Each number is 50 + 15 x the weight over the matrix's rms, rounded and kept within 0 to 99. Layers, rows and columns count from 0.

# layer 4 MLP down, 128x448, rms 0.343, rows 0-124, columns 224-279
35 57 48 66 38 60 52 59 69 32 13 58 53 58 53 39 11 79 65 51 44 49 64 43 28 67 48 39 27 46 42 49 47 43 55 57 40 67 51 43 48 56 83 26 60 60 33 49 78 35 61 43 43 67 64 80
70 56 41 82 49 40 29 58 62 62 46 55 27 44 61 60 58 71 87 46 48 31 50 38 43 54 13 54 42 35 61 89 69 61 61 85 38 45 35 53 53 48 44 79 62 36 55 52 66 33 31 55 46 46 41 23
70 47 67 58 33 73 43 47 26 45 30 70 40 33 68 53 54 52 58 58 50 40 32 68 75 57 47 32 43 59 43 34 69 55 39 68 40 64 54 36 66 40 43 85 40 49 60 36 69 44 73 44 35 30 41 09
47 57 50 51 63 84 76 41 77 37 28 62 32 80 42 37 41 67 64 48 48 35 53 55 72 35 68 44 46 45 25 52 43 57 47 54 60 77 55 51 31 47 68 47 62 50 56 49 53 40 52 69 50 43 61 78
59 16 70 44 49 45 61 81 61 56 50 37 58 51 55 70 65 82 28 57 55 21 69 62 53 38 45 80 68 67 37 55 63 42 59 57 67 79 44 41 44 95 59 71 33 64 71 69 54 74 43 10 42 62 61 22
84 61 49 68 49 51 46 44 65 31 64 57 64 31 25 43 67 15 73 48 38 45 60 60 62 61 45 45 60 61 59 32 31 52 60 75 39 48 76 55 52 55 29 54 27 30 51 35 61 54 38 69 47 03 49 42
34 37 63 33 65 44 58 88 27 23 36 50 65 69 46 50 56 29 53 53 39 59 59 39 65 48 70 75 62 45 73 50 50 58 49 44 74 88 65 40 72 47 45 62 59 62 51 68 47 41 06 74 44 63 51 60
49 44 39 38 60 89 33 34 31 42 39 24 37 51 52 48 57 45 34 36 41 30 55 44 57 37 49 67 49 52 66 46 65 42 57 57 68 49 41 59 59 70 51 45 55 40 65 44 45 52 46 57 40 39 54 51
74 54 54 39 56 28 58 35 45 52 47 74 18 40 57 83 46 38 39 42 79 50 67 65 72 70 64 66 54 47 83 54 58 46 40 57 40 45 52 43 57 54 51 67 47 49 79 40 65 74 59 71 56 47 48 41
36 50 57 72 33 79 51 35 52 46 39 45 31 38 23 56 51 57 46 52 60 43 88 58 65 40 57 74 51 61 67 73 55 75 55 38 50 30 49 60 52 58 40 54 72 47 32 59 34 36 59 52 39 47 45 54
31 69 80 42 51 62 38 73 64 60 65 39 36 53 62 58 48 57 28 68 56 51 50 63 88 42 64 36 38 32 37 39 46 22 60 53 53 52 26 41 49 20 37 38 38 39 29 38 39 42 35 24 47 59 27 54
58 00 67 69 53 81 32 60 41 60 51 34 45 63 47 42 58 57 37 34 73 37 49 51 35 61 25 46 41 55 69 64 66 53 67 32 58 53 30 46 82 71 23 48 26 42 71 50 73 50 37 58 44 42 55 35
45 56 91 65 46 50 20 54 68 69 31 53 57 41 50 49 60 28 64 60 60 71 53 58 44 56 59 64 54 43 49 73 51 75 47 51 52 63 49 51 49 56 59 67 48 55 63 12 66 55 37 62 39 63 41 48
61 45 34 53 75 26 66 78 47 46 71 13 22 61 19 53 51 28 33 25 61 68 44 21 29 57 50 32 38 37 38 62 41 65 55 33 40 62 36 47 43 27 40 45 26 44 58 35 59 13 38 37 30 41 40 59
32 62 38 24 57 49 39 09 42 50 72 44 53 42 41 70 15 47 40 33 11 45 61 44 25 38 28 52 56 59 50 55 38 55 36 22 60 79 62 65 52 64 52 36 63 54 39 85 38 50 56 47 53 27 25 30
74 74 51 57 75 44 25 27 45 61 36 43 61 64 40 47 56 57 32 68 53 70 72 45 59 70 48 48 75 54 53 49 54 67 47 45 57 25 52 36 32 63 47 71 51 37 61 58 39 45 68 37 50 34 59 23
52 37 54 49 65 24 42 69 26 45 48 47 53 52 69 69 74 48 63 61 41 30 37 49 48 57 65 31 40 41 50 46 52 50 48 67 62 77 64 50 71 18 57 63 69 60 49 44 46 48 63 40 34 40 75 60
44 68 36 69 39 51 33 25 24 64 72 37 38 55 62 54 52 60 72 51 58 56 55 37 29 45 60 35 61 64 59 74 68 22 68 55 38 47 22 60 74 32 58 30 25 59 58 52 82 43 48 58 46 36 60 31
71 36 60 38 40 45 72 40 20 53 40 74 52 49 45 15 43 65 21 47 47 43 36 50 64 59 67 45 36 57 63 45 49 45 50 67 55 64 56 32 47 42 23 44 56 62 46 47 59 57 52 53 59 11 36 47
49 82 36 31 46 34 59 71 42 31 33 43 72 62 46 45 49 43 28 36 48 68 39 38 64 52 38 46 61 46 45 28 48 31 49 56 31 19 72 25 26 47 42 56 62 51 44 44 64 31 43 42 49 47 43 45
15 75 39 53 56 25 65 87 45 56 53 62 51 66 66 64 66 42 52 55 62 54 37 46 45 35 65 66 60 41 55 68 52 40 48 37 31 56 74 46 26 44 52 71 41 46 74 28 59 76 65 52 32 51 17 49
63 70 74 72 65 40 49 43 54 66 77 59 68 19 54 38 53 49 34 54 48 69 39 22 51 46 34 48 33 49 34 33 25 59 53 62 48 32 55 44 65 46 36 53 51 41 72 61 32 43 69 55 66 52 45 47
55 73 35 60 82 43 75 65 45 49 33 26 46 62 54 41 60 16 50 39 63 53 80 78 41 51 49 55 21 55 17 71 43 52 69 47 61 61 55 39 52 34 45 58 60 27 44 99 50 45 55 48 64 59 62 17
42 42 66 53 30 32 36 56 54 54 20 61 48 84 60 50 96 33 84 30 33 63 39 07 55 33 42 27 68 50 50 43 48 63 57 62 47 68 63 22 25 54 50 61 55 64 27 39 79 36 58 57 36 66 31 31
31 09 40 68 55 26 29 56 67 20 18 48 42 38 55 37 78 44 45 51 54 50 86 35 40 62 34 56 58 29 60 42 58 60 48 32 86 86 53 53 61 63 64 99 54 59 50 50 62 83 29 42 48 57 29 70
81 31 70 43 61 73 36 35 61 63 74 34 36 32 51 59 62 48 50 52 54 38 47 23 47 73 54 50 70 73 60 58 41 61 39 55 31 47 62 56 28 51 58 33 49 40 61 58 30 31 56 35 52 55 59 55
29 58 68 47 64 60 44 04 69 41 34 17 78 86 47 40 21 39 30 55 50 49 60 40 33 41 60 56 50 50 59 41 57 14 48 61 62 42 69 52 52 48 41 44 45 41 46 66 46 41 51 40 46 46 51 63
47 43 05 60 27 66 57 22 40 11 51 61 61 42 79 36 69 31 47 56 37 54 34 47 51 75 42 59 53 23 57 35 50 84 39 17 42 67 36 45 41 42 25 56 41 50 52 52 14 37 46 53 26 42 43 60
24 52 53 53 45 56 39 46 45 39 31 56 39 37 56 49 59 12 40 63 50 76 52 47 43 41 18 32 58 26 02 48 52 28 45 58 65 46 43 43 63 64 48 46 46 68 59 07 75 63 29 77 51 52 20 51
83 19 53 19 37 56 51 13 57 56 29 33 59 65 82 61 60 62 55 64 21 51 43 52 70 67 64 48 70 55 57 40 58 54 65 56 63 48 53 26 53 59 61 62 71 18 60 60 47 46 58 75 61 34 42 58
64 43 75 47 26 50 70 31 64 59 46 47 61 57 44 39 83 59 44 64 42 80 41 25 26 25 62 47 72 55 68 73 48 40 63 70 57 80 48 62 57 57 59 35 55 48 62 25 43 45 38 49 53 34 52 27
42 18 53 46 35 26 46 50 64 70 35 00 62 44 60 32 72 70 28 71 44 34 39 43 47 44 38 55 58 51 20 73 65 58 61 41 68 40 54 49 60 70 36 60 41 40 22 29 72 57 54 78 62 52 42 34
36 60 19 50 39 47 49 41 43 71 44 44 71 58 33 45 50 44 35 34 39 23 25 54 13 64 59 45 46 55 32 39 50 52 48 51 50 32 61 56 56 35 47 38 51 54 46 70 42 38 46 48 53 64 63 40
56 44 65 61 79 76 54 69 36 54 49 48 73 66 55 71 31 43 22 61 75 26 36 49 81 26 48 51 46 38 46 34 55 46 59 51 61 50 49 66 33 35 42 57 28 65 13 46 56 44 38 61 99 45 48 70
42 51 76 41 66 33 72 62 41 38 49 66 45 47 56 44 18 49 57 16 35 50 37 46 75 04 74 38 43 50 35 61 39 49 51 51 32 38 42 54 83 40 56 26 49 52 38 64 34 46 46 47 49 54 66 68
39 69 60 46 51 59 55 24 78 32 53 84 78 15 63 44 25 62 78 37 46 77 15 37 57 63 77 30 43 30 58 56 43 92 30 39 48 52 43 43 24 48 52 52 60 61 32 24 57 15 79 77 28 79 50 39
67 86 36 71 40 58 54 01 41 51 30 56 39 66 63 56 47 47 84 66 61 56 64 56 70 24 57 54 41 79 53 62 61 43 56 89 64 35 42 72 45 08 52 55 47 61 54 60 62 62 63 41 72 68 46 49
57 19 43 48 45 79 33 13 33 57 79 84 47 67 38 38 31 27 77 31 89 66 21 45 82 32 40 54 38 57 54 55 54 36 61 35 62 81 63 43 80 58 46 84 60 41 26 17 65 74 42 89 59 50 51 54
46 59 42 59 29 50 62 72 37 31 52 60 58 24 35 63 40 53 32 43 46 45 47 69 69 48 50 35 22 39 62 61 46 43 38 64 44 39 43 65 46 32 61 55 78 44 62 37 55 60 50 60 58 75 67 69
38 42 32 66 62 47 40 40 52 48 63 54 37 38 37 28 68 34 41 42 55 64 45 62 45 43 64 58 57 66 59 60 57 60 72 29 41 43 39 47 22 36 53 18 24 57 65 38 45 34 58 37 51 45 82 72
57 28 44 71 44 51 42 58 60 75 72 78 99 39 45 53 35 99 42 57 55 35 53 36 42 43 35 10 52 49 50 83 27 77 34 46 39 79 52 48 76 48 61 63 29 53 38 28 65 57 51 71 56 29 69 37
36 68 48 26 37 45 30 10 63 37 54 12 58 67 65 33 33 49 28 44 45 51 32 45 25 55 54 71 33 29 52 69 40 44 37 42 42 40 64 68 33 61 26 09 41 56 43 61 38 63 42 16 13 60 72 00
53 45 59 53 38 29 61 88 79 73 35 65 60 26 63 76 42 56 55 53 85 46 59 57 34 47 75 78 45 38 62 36 29 48 38 49 50 67 20 40 98 49 47 57 58 53 51 43 57 60 46 49 69 49 28 40
53 33 00 42 54 24 80 33 32 42 56 38 37 81 62 55 47 66 61 44 69 58 37 79 77 44 44 34 43 58 46 58 66 27 48 48 53 68 35 52 33 48 42 49 60 71 56 41 64 73 53 55 42 52 42 54
58 50 22 49 73 56 58 91 64 44 54 39 52 59 43 86 55 59 54 54 57 52 53 53 33 46 14 53 59 57 63 58 48 64 55 57 64 66 94 48 69 80 81 84 29 51 24 58 34 59 18 39 71 72 33 58
49 85 32 53 54 39 52 63 66 58 99 50 20 23 53 45 59 65 28 52 40 69 53 61 40 30 41 77 37 23 31 49 43 56 49 50 62 15 39 31 34 37 59 41 58 52 60 57 54 36 54 45 57 38 72 70
86 50 59 51 37 42 73 27 60 59 21 37 50 45 49 31 49 81 34 57 54 48 53 56 99 47 83 49 49 61 70 53 59 19 57 59 57 20 38 72 49 29 56 55 44 45 51 49 28 42 67 76 68 47 33 70
63 42 19 68 78 53 46 60 61 54 41 46 49 41 43 16 58 40 46 45 41 74 62 39 32 35 67 66 55 53 81 61 51 31 49 75 41 57 33 48 64 51 52 36 09 47 46 69 54 50 59 56 58 55 54 59
51 41 64 48 60 49 56 63 67 41 44 52 64 80 54 56 57 86 50 59 50 62 45 66 50 50 54 26 72 74 55 46 47 54 54 47 43 51 26 68 42 29 38 60 48 56 54 72 32 53 22 47 47 41 55 59
31 46 74 15 24 67 40 69 42 57 35 70 44 40 50 42 33 47 53 30 45 52 39 54 65 40 49 72 36 25 51 44 60 62 26 60 48 57 69 49 66 48 46 78 60 44 53 20 63 40 38 52 71 60 67 53
37 40 21 64 66 46 34 59 69 57 32 62 72 71 60 89 68 75 34 58 31 38 65 39 29 62 59 46 56 48 52 33 58 74 73 27 56 46 62 19 35 44 81 70 72 50 39 65 26 55 34 58 54 20 42 53
44 42 32 42 52 49 46 76 55 42 29 49 45 35 37 50 48 45 43 34 66 41 19 49 82 45 14 74 65 33 52 17 63 32 49 55 64 82 62 31 53 56 74 47 27 51 46 39 41 73 56 54 58 30 62 43
39 62 61 50 57 50 74 61 25 56 85 58 43 72 25 59 42 75 31 43 26 58 60 29 68 56 47 41 76 44 63 47 69 60 46 61 50 60 30 78 46 40 67 60 47 64 58 48 38 44 35 72 57 82 46 61
46 56 52 73 60 54 62 79 58 30 28 45 49 62 40 62 69 41 54 35 29 46 41 51 60 72 52 46 29 20 57 42 36 73 51 67 36 44 52 56 54 32 19 25 58 39 52 65 42 49 47 49 60 39 44 61
50 78 58 60 50 74 51 49 50 49 46 23 62 52 46 48 53 25 61 41 51 53 52 56 70 75 45 62 53 57 68 73 49 33 62 51 67 37 57 55 47 51 38 51 25 57 70 60 43 58 53 54 42 60 50 33
66 46 40 25 37 30 51 77 78 38 74 43 76 44 28 49 33 18 52 54 47 31 51 68 38 53 79 48 62 58 38 18 49 61 48 40 54 63 78 48 55 38 27 51 71 65 39 64 47 62 48 40 41 53 46 47
51 43 52 48 47 48 38 78 55 57 51 47 30 34 53 43 36 96 71 57 48 52 48 91 33 19 50 29 54 33 65 43 39 33 47 42 52 54 49 60 69 38 52 34 64 63 66 25 34 24 65 76 41 65 71 61
55 39 45 35 77 68 49 48 24 39 58 54 66 36 52 67 47 22 48 63 50 29 26 40 47 50 27 29 62 41 19 42 65 34 51 69 48 69 30 45 57 48 55 45 51 47 20 27 58 52 57 57 72 64 30 32
39 53 54 21 60 34 41 64 29 38 50 38 71 54 77 47 39 50 35 34 67 44 45 79 72 22 60 49 05 40 16 62 53 12 51 42 49 36 69 52 32 54 51 31 62 62 46 34 60 49 81 47 23 77 47 54
24 41 48 51 37 56 54 29 54 35 61 26 42 56 48 56 67 45 77 67 60 38 63 33 61 56 43 23 71 50 15 49 67 31 49 38 30 30 24 65 56 30 48 30 43 49 52 62 69 49 75 80 64 26 55 44
29 45 77 19 76 61 60 41 61 56 29 61 72 66 00 80 54 68 19 59 75 36 52 59 40 58 39 80 56 47 49 48 51 40 74 21 66 62 47 61 45 35 18 66 45 51 58 60 53 67 39 36 37 43 62 72
50 44 61 42 57 66 44 36 26 69 47 62 42 44 71 64 34 30 41 25 40 59 16 24 47 55 56 44 47 27 68 50 45 56 11 37 53 46 56 37 54 14 62 58 36 46 61 46 13 37 47 55 38 45 40 39
59 84 82 48 56 50 33 64 60 42 64 31 55 77 57 43 50 45 38 68 46 52 51 46 24 46 61 40 53 89 52 57 54 63 58 48 47 18 63 40 75 56 64 22 59 50 47 60 42 36 77 59 49 67 52 52
53 87 33 49 53 50 28 32 43 54 59 62 63 26 30 62 35 24 51 66 33 35 55 35 53 69 65 40 41 37 55 27 64 47 54 64 48 32 57 47 48 51 56 51 61 32 29 38 32 50 55 81 56 60 48 76
57 37 56 21 47 81 41 43 83 61 09 70 65 44 82 57 72 14 57 53 46 83 48 58 45 57 39 34 48 43 70 52 35 48 62 35 61 55 38 56 14 56 57 34 45 37 38 57 35 20 54 47 57 31 67 45
32 45 61 55 52 46 47 67 38 75 67 41 21 56 40 45 38 48 34 48 60 99 63 45 35 16 62 59 60 51 53 50 63 64 52 21 57 60 70 58 59 55 27 66 86 68 63 45 57 62 49 48 38 63 46 65
61 32 79 51 64 12 54 72 42 15 53 57 59 34 57 63 73 21 63 60 53 67 58 51 32 46 31 58 54 51 49 18 43 60 50 43 56 66 54 54 45 66 35 52 51 56 49 37 56 77 27 33 47 20 68 58
38 54 26 44 43 38 55 61 69 48 57 27 33 28 59 75 44 28 29 57 41 65 70 43 40 66 61 47 45 35 48 21 42 33 70 79 41 46 56 53 48 34 57 27 40 57 49 21 31 52 41 49 59 22 55 44
43 45 73 55 55 38 62 76 64 51 58 59 80 74 52 52 57 40 44 58 50 33 70 58 48 63 53 46 71 58 57 42 59 58 79 26 27 53 53 63 46 78 32 43 46 37 46 65 28 61 72 52 63 45 39 46
53 49 44 35 54 49 63 58 48 45 48 92 31 43 58 60 52 51 54 59 64 53 50 45 73 41 60 66 45 46 43 92 50 67 50 66 37 34 43 57 67 50 63 36 91 60 60 60 38 49 79 59 53 62 38 55
18 31 50 58 72 48 66 78 63 47 93 56 26 29 27 40 46 70 60 43 47 20 33 70 38 43 61 26 86 14 43 02 52 44 61 17 47 49 52 93 42 49 48 33 53 69 39 36 30 64 33 46 28 67 67 23
59 48 56 42 40 53 56 44 38 65 73 62 26 18 24 51 68 52 52 56 42 41 58 51 69 37 41 50 83 66 43 42 45 48 43 38 34 76 34 73 88 60 63 69 47 70 56 54 51 69 64 63 23 65 36 47
21 61 29 23 26 50 42 68 62 60 64 00 39 58 45 42 49 69 64 43 45 36 51 75 53 40 41 44 32 43 37 67 26 77 39 40 39 13 42 48 22 54 42 33 86 41 59 65 28 14 42 42 26 74 27 49
79 57 39 42 32 85 48 43 35 12 78 63 38 36 50 52 44 41 58 45 53 43 59 66 76 58 51 51 40 59 57 44 52 31 61 39 50 39 25 28 59 63 31 45 19 44 47 69 40 50 46 55 48 42 36 56
38 51 49 68 53 80 53 83 20 55 83 47 48 38 45 65 46 63 51 21 38 74 51 52 67 63 30 46 49 60 41 78 56 43 60 33 37 52 55 66 47 58 44 46 33 45 68 69 47 37 57 07 61 42 78 42
58 45 51 50 31 51 40 30 48 52 67 17 51 88 43 44 38 43 57 51 50 78 61 59 41 67 25 56 41 54 22 47 47 60 41 52 47 45 37 45 58 60 73 42 77 51 55 60 15 47 49 22 51 60 63 59
34 48 58 58 52 71 65 48 31 54 42 78 58 29 43 40 52 69 50 61 54 45 59 77 48 47 56 61 47 52 51 50 54 41 39 33 45 44 45 75 49 70 69 41 41 44 31 31 59 57 32 78 73 41 61 49
55 36 57 35 41 22 41 43 44 26 72 88 21 38 51 51 66 84 41 47 38 49 38 68 21 47 39 64 39 62 72 52 33 66 48 41 51 49 69 63 31 19 25 53 45 37 87 48 68 49 60 27 60 54 37 35
43 53 46 46 82 18 46 58 50 35 32 59 31 70 45 60 39 45 32 48 59 37 58 25 51 50 46 55 66 53 59 51 59 44 25 63 34 46 74 44 40 19 43 46 69 64 60 66 40 46 56 47 56 38 45 59
41 60 45 46 41 55 71 27 41 47 67 39 73 55 51 55 71 26 51 34 49 67 29 56 61 69 44 58 40 72 33 48 48 83 44 74 52 30 58 57 43 32 43 66 96 59 26 45 43 59 30 75 28 49 44 41
45 70 31 34 43 29 55 73 34 24 40 41 46 46 40 60 46 70 26 48 58 57 53 74 55 59 51 41 57 83 69 71 51 72 52 52 46 54 49 43 52 28 39 29 43 58 64 79 30 43 36 58 38 50 75 51
39 46 58 54 66 55 46 61 38 47 35 51 74 55 66 42 60 44 69 47 75 22 49 33 25 44 60 49 61 67 33 90 49 37 17 41 70 34 57 62 13 54 27 51 57 34 56 55 28 33 55 44 65 56 56 23
42 42 42 58 54 56 35 28 19 44 32 52 40 24 69 30 52 57 53 48 69 36 49 64 35 52 62 33 33 22 77 41 33 47 31 55 35 53 53 64 49 42 45 36 45 62 41 63 38 58 24 37 53 69 41 40
22 63 18 32 53 51 35 50 70 37 56 79 65 57 69 36 45 37 60 77 33 29 38 46 06 50 63 70 67 57 48 32 52 44 48 45 49 48 44 37 50 79 60 57 57 52 55 36 76 47 83 41 47 48 35 59
79 26 13 48 51 42 44 42 69 53 29 44 77 39 47 71 61 69 22 36 19 42 45 41 61 42 42 59 36 39 07 46 53 39 50 49 61 34 50 24 53 59 47 62 50 50 37 50 65 79 69 28 44 67 17 71
27 48 25 37 21 52 36 52 60 62 57 32 30 46 61 40 55 75 44 68 34 51 56 70 57 75 13 59 54 60 60 39 45 77 43 45 70 46 37 12 39 40 20 52 64 46 57 48 44 56 38 70 58 59 29 57
74 38 50 70 51 54 21 39 09 93 81 54 12 30 47 47 50 99 47 37 65 68 60 99 65 73 59 26 74 82 43 68 88 27 82 47 99 19 63 88 33 52 18 39 43 42 47 34 73 45 42 43 68 58 96 97
49 27 27 53 56 82 54 34 45 80 75 72 55 24 61 46 45 54 65 53 68 39 44 54 54 53 59 85 39 40 83 61 51 52 34 43 30 87 61 66 49 61 30 37 55 39 37 47 56 52 23 57 40 31 40 64
34 19 39 41 46 47 18 56 34 37 49 30 42 70 44 33 52 56 49 47 47 56 51 29 40 45 30 57 45 67 35 29 61 47 44 38 37 74 49 54 75 54 72 45 25 49 39 84 68 42 54 38 43 52 65 59
45 22 02 66 52 51 53 27 52 66 69 56 52 38 25 37 49 45 43 64 30 50 46 28 59 45 57 54 48 33 42 77 36 61 53 57 60 39 56 71 34 54 51 57 29 41 82 59 56 68 45 62 56 58 54 44
45 75 32 27 41 64 53 16 34 62 50 83 50 09 28 39 45 52 69 37 41 43 31 53 44 49 41 54 34 58 68 25 44 55 41 24 56 60 71 46 66 65 51 58 47 77 63 45 50 34 24 45 35 56 49 62
75 74 47 52 53 57 44 28 44 39 36 20 73 27 71 74 30 65 39 50 53 76 24 36 52 59 37 40 54 67 34 60 48 38 44 36 34 76 62 20 50 89 69 62 39 48 63 46 82 99 42 51 55 54 37 70
49 47 52 59 32 62 71 64 26 62 33 71 52 46 76 52 56 72 47 70 54 59 61 64 62 57 55 39 57 41 55 87 47 53 52 53 68 21 53 76 42 24 24 60 23 47 65 55 50 51 87 16 31 15 58 62
50 60 54 26 35 47 62 63 39 53 49 62 54 46 31 45 56 35 77 42 68 67 46 55 61 48 59 14 39 62 29 54 42 35 52 62 33 36 44 44 46 47 63 51 27 49 60 43 63 59 38 39 33 92 62 63
41 59 46 83 53 57 65 61 52 63 38 00 48 88 43 47 55 61 44 65 28 62 74 50 44 52 41 22 39 46 71 49 50 63 25 48 32 64 68 51 54 59 74 43 54 57 43 59 34 50 55 49 86 29 70 57
44 49 61 54 45 60 38 38 42 73 78 70 75 54 49 66 44 41 39 50 18 71 96 62 36 62 38 43 66 65 52 58 48 55 78 19 46 42 40 04 22 78 95 58 40 39 30 55 59 59 69 49 43 09 15 33
54 60 11 43 67 13 43 51 62 49 66 73 53 70 60 40 55 53 47 57 53 26 47 42 57 41 48 51 33 40 73 51 44 59 67 55 15 29 57 24 46 30 39 31 72 90 40 75 81 27 71 57 49 70 47 45
30 37 34 37 23 00 08 59 50 45 39 60 56 26 43 26 54 59 67 44 94 66 58 53 20 74 55 51 42 37 27 32 53 22 53 75 46 53 24 44 24 58 48 40 46 57 45 59 38 69 43 45 41 27 48 57
61 50 38 60 37 62 23 34 31 51 46 49 42 46 49 37 45 56 41 30 55 32 44 64 37 43 52 66 36 42 49 35 37 39 56 57 47 34 38 49 46 61 37 49 36 28 31 70 44 45 66 37 69 26 60 51
35 74 78 59 62 35 33 57 58 20 48 65 15 92 47 39 62 30 48 56 30 36 47 25 38 61 32 49 25 36 58 52 40 55 29 91 49 61 66 53 47 51 61 51 90 59 53 59 62 41 16 47 50 39 55 81
48 44 70 60 08 61 36 62 62 59 85 70 20 70 30 62 63 00 41 61 17 39 81 42 47 58 68 50 89 69 41 53 74 58 59 38 24 75 63 61 68 54 42 55 68 32 30 22 39 57 38 38 63 18 46 46
77 34 51 56 65 48 73 35 48 64 37 57 25 43 36 46 56 61 24 51 53 65 51 61 52 60 73 52 40 63 16 37 54 78 33 36 49 35 46 30 05 56 64 50 34 51 48 46 14 69 49 55 19 78 35 48
51 00 41 61 68 58 86 45 62 64 60 20 55 33 59 75 40 63 58 50 69 74 42 44 30 40 14 36 38 53 44 38 58 48 47 51 64 46 60 29 35 33 76 48 37 53 47 54 35 68 51 19 51 37 46 55
56 42 41 69 29 50 49 46 47 58 43 45 44 48 49 20 52 54 62 51 68 45 31 51 26 18 44 52 69 43 65 46 53 55 55 34 50 51 47 69 78 84 41 41 69 46 67 65 06 39 59 36 34 41 39 38
65 68 82 45 41 54 36 43 73 39 16 59 42 32 30 47 51 21 67 58 55 46 56 65 56 53 55 62 64 57 51 57 41 48 32 45 65 46 49 48 80 42 74 42 61 43 27 50 28 45 63 43 39 44 67 60
41 55 79 51 68 48 69 59 56 36 35 58 48 33 60 55 60 39 46 42 46 49 57 58 58 32 40 35 49 51 83 40 46 95 54 30 81 40 75 55 38 39 43 36 44 32 61 52 38 47 42 41 23 56 45 49
58 70 62 36 62 80 44 52 44 57 62 49 67 91 70 53 54 57 34 38 54 29 49 61 52 61 65 16 42 41 62 49 45 42 46 77 51 09 41 55 55 52 61 29 56 56 22 54 54 49 32 67 52 72 54 48
49 64 46 37 41 72 55 44 59 56 41 36 48 57 54 62 60 39 74 57 48 48 60 42 45 45 59 66 38 66 82 53 44 41 34 37 54 77 40 59 55 60 34 58 64 58 57 35 49 50 46 60 58 49 28 41
39 39 61 57 65 34 74 63 56 71 78 57 58 66 61 40 46 69 54 56 67 44 50 38 14 65 50 38 53 64 34 64 67 60 55 62 36 28 21 61 45 64 47 62 61 51 62 53 99 34 74 10 45 63 46 48
45 46 47 39 34 27 63 68 64 44 10 58 54 89 45 59 63 49 85 59 36 46 42 05 55 45 53 32 73 66 41 20 67 41 62 61 56 75 27 18 80 45 38 83 74 45 85 34 80 66 61 40 68 53 20 48
47 16 50 37 55 77 56 52 53 41 44 17 66 28 37 49 57 64 57 65 41 62 54 62 40 38 47 63 32 72 50 78 54 18 35 63 29 74 77 50 50 73 41 67 19 34 50 25 40 65 62 56 69 69 27 67
35 59 32 61 67 74 64 26 34 55 57 39 32 44 35 50 40 56 52 29 38 64 25 46 46 72 42 55 37 50 50 40 41 43 52 22 49 34 46 45 34 59 52 42 49 58 24 72 51 44 39 52 38 51 38 45
31 63 74 42 72 33 52 47 31 47 67 54 52 58 42 54 44 92 62 55 50 63 44 43 38 44 43 70 70 19 45 45 43 57 43 50 34 44 51 62 26 54 49 61 28 47 23 46 55 39 38 59 40 46 60 60
42 30 87 43 28 21 75 62 62 34 19 53 26 66 50 69 51 52 65 47 53 34 49 55 33 60 50 48 39 53 21 31 46 22 48 66 43 63 45 66 43 18 83 68 45 65 63 39 79 50 35 44 38 41 61 37
63 92 57 50 47 41 67 29 39 12 99 79 53 51 50 31 17 41 38 57 52 67 53 57 52 57 49 56 35 75 35 46 44 27 41 76 51 14 28 67 67 42 40 20 40 22 33 57 47 49 54 63 41 72 34 39
55 62 32 75 44 66 66 21 52 24 33 36 56 57 40 61 51 60 80 65 37 44 44 38 74 62 52 82 24 58 52 62 42 38 42 62 65 33 40 51 13 68 53 29 40 53 35 35 43 49 53 32 61 73 40 40
64 52 70 66 46 58 54 58 54 57 47 67 31 80 68 47 21 43 81 42 49 22 60 57 26 35 72 78 52 63 62 54 48 59 13 80 49 44 42 56 66 55 68 49 69 41 73 36 54 48 40 47 62 42 47 19
43 77 55 72 44 57 47 33 50 46 50 58 31 25 58 42 52 16 58 59 70 53 33 45 42 43 51 73 57 45 00 37 57 34 39 60 70 40 70 40 51 35 82 29 64 47 49 79 55 34 64 56 58 56 57 49
65 58 50 51 47 53 44 83 67 62 57 71 43 68 63 51 57 13 73 45 28 29 50 52 53 50 45 12 45 59 24 47 48 57 19 52 68 56 33 53 67 49 62 41 92 58 75 43 54 48 23 38 76 46 73 32
61 61 23 49 58 30 61 92 48 69 88 42 66 15 38 65 49 66 32 35 38 55 47 61 52 52 65 34 38 36 57 85 52 54 78 67 68 44 76 50 52 36 43 50 37 50 60 42 79 29 71 40 62 64 74 46
51 52 58 46 26 22 66 38 55 47 27 50 42 55 54 47 21 36 37 48 33 44 47 52 36 80 44 46 50 59 60 52 51 37 54 55 51 64 26 45 28 60 62 47 27 42 61 41 54 60 64 35 47 47 77 65
56 59 26 52 60 49 50 50 53 67 29 25 56 59 72 50 54 40 70 53 45 26 71 38 48 32 65 45 60 22 45 50 38 71 45 37 24 48 42 64 70 54 08 51 32 51 43 99 08 87 39 60 45 47 54 55
53 62 64 46 64 42 60 15 42 26 46 29 24 38 50 47 41 50 18 42 85 49 40 53 63 79 18 62 43 13 58 52 36 42 58 60 36 44 40 36 63 32 78 36 18 53 58 50 79 51 29 58 57 47 58 69
51 49 80 52 21 46 53 65 66 59 26 14 40 64 38 24 25 56 44 33 69 56 34 35 63 19 42 53 59 82 51 41 44 73 65 31 64 78 25 57 49 61 49 36 58 39 49 60 50 37 89 46 38 57 39 33
68 52 94 58 46 68 42 44 74 48 37 46 58 71 73 22 52 47 50 43 56 41 79 55 51 72 70 59 54 50 37 39 56 34 57 33 65 49 68 43 30 72 55 66 36 57 54 25 46 52 29 44 41 63 41 56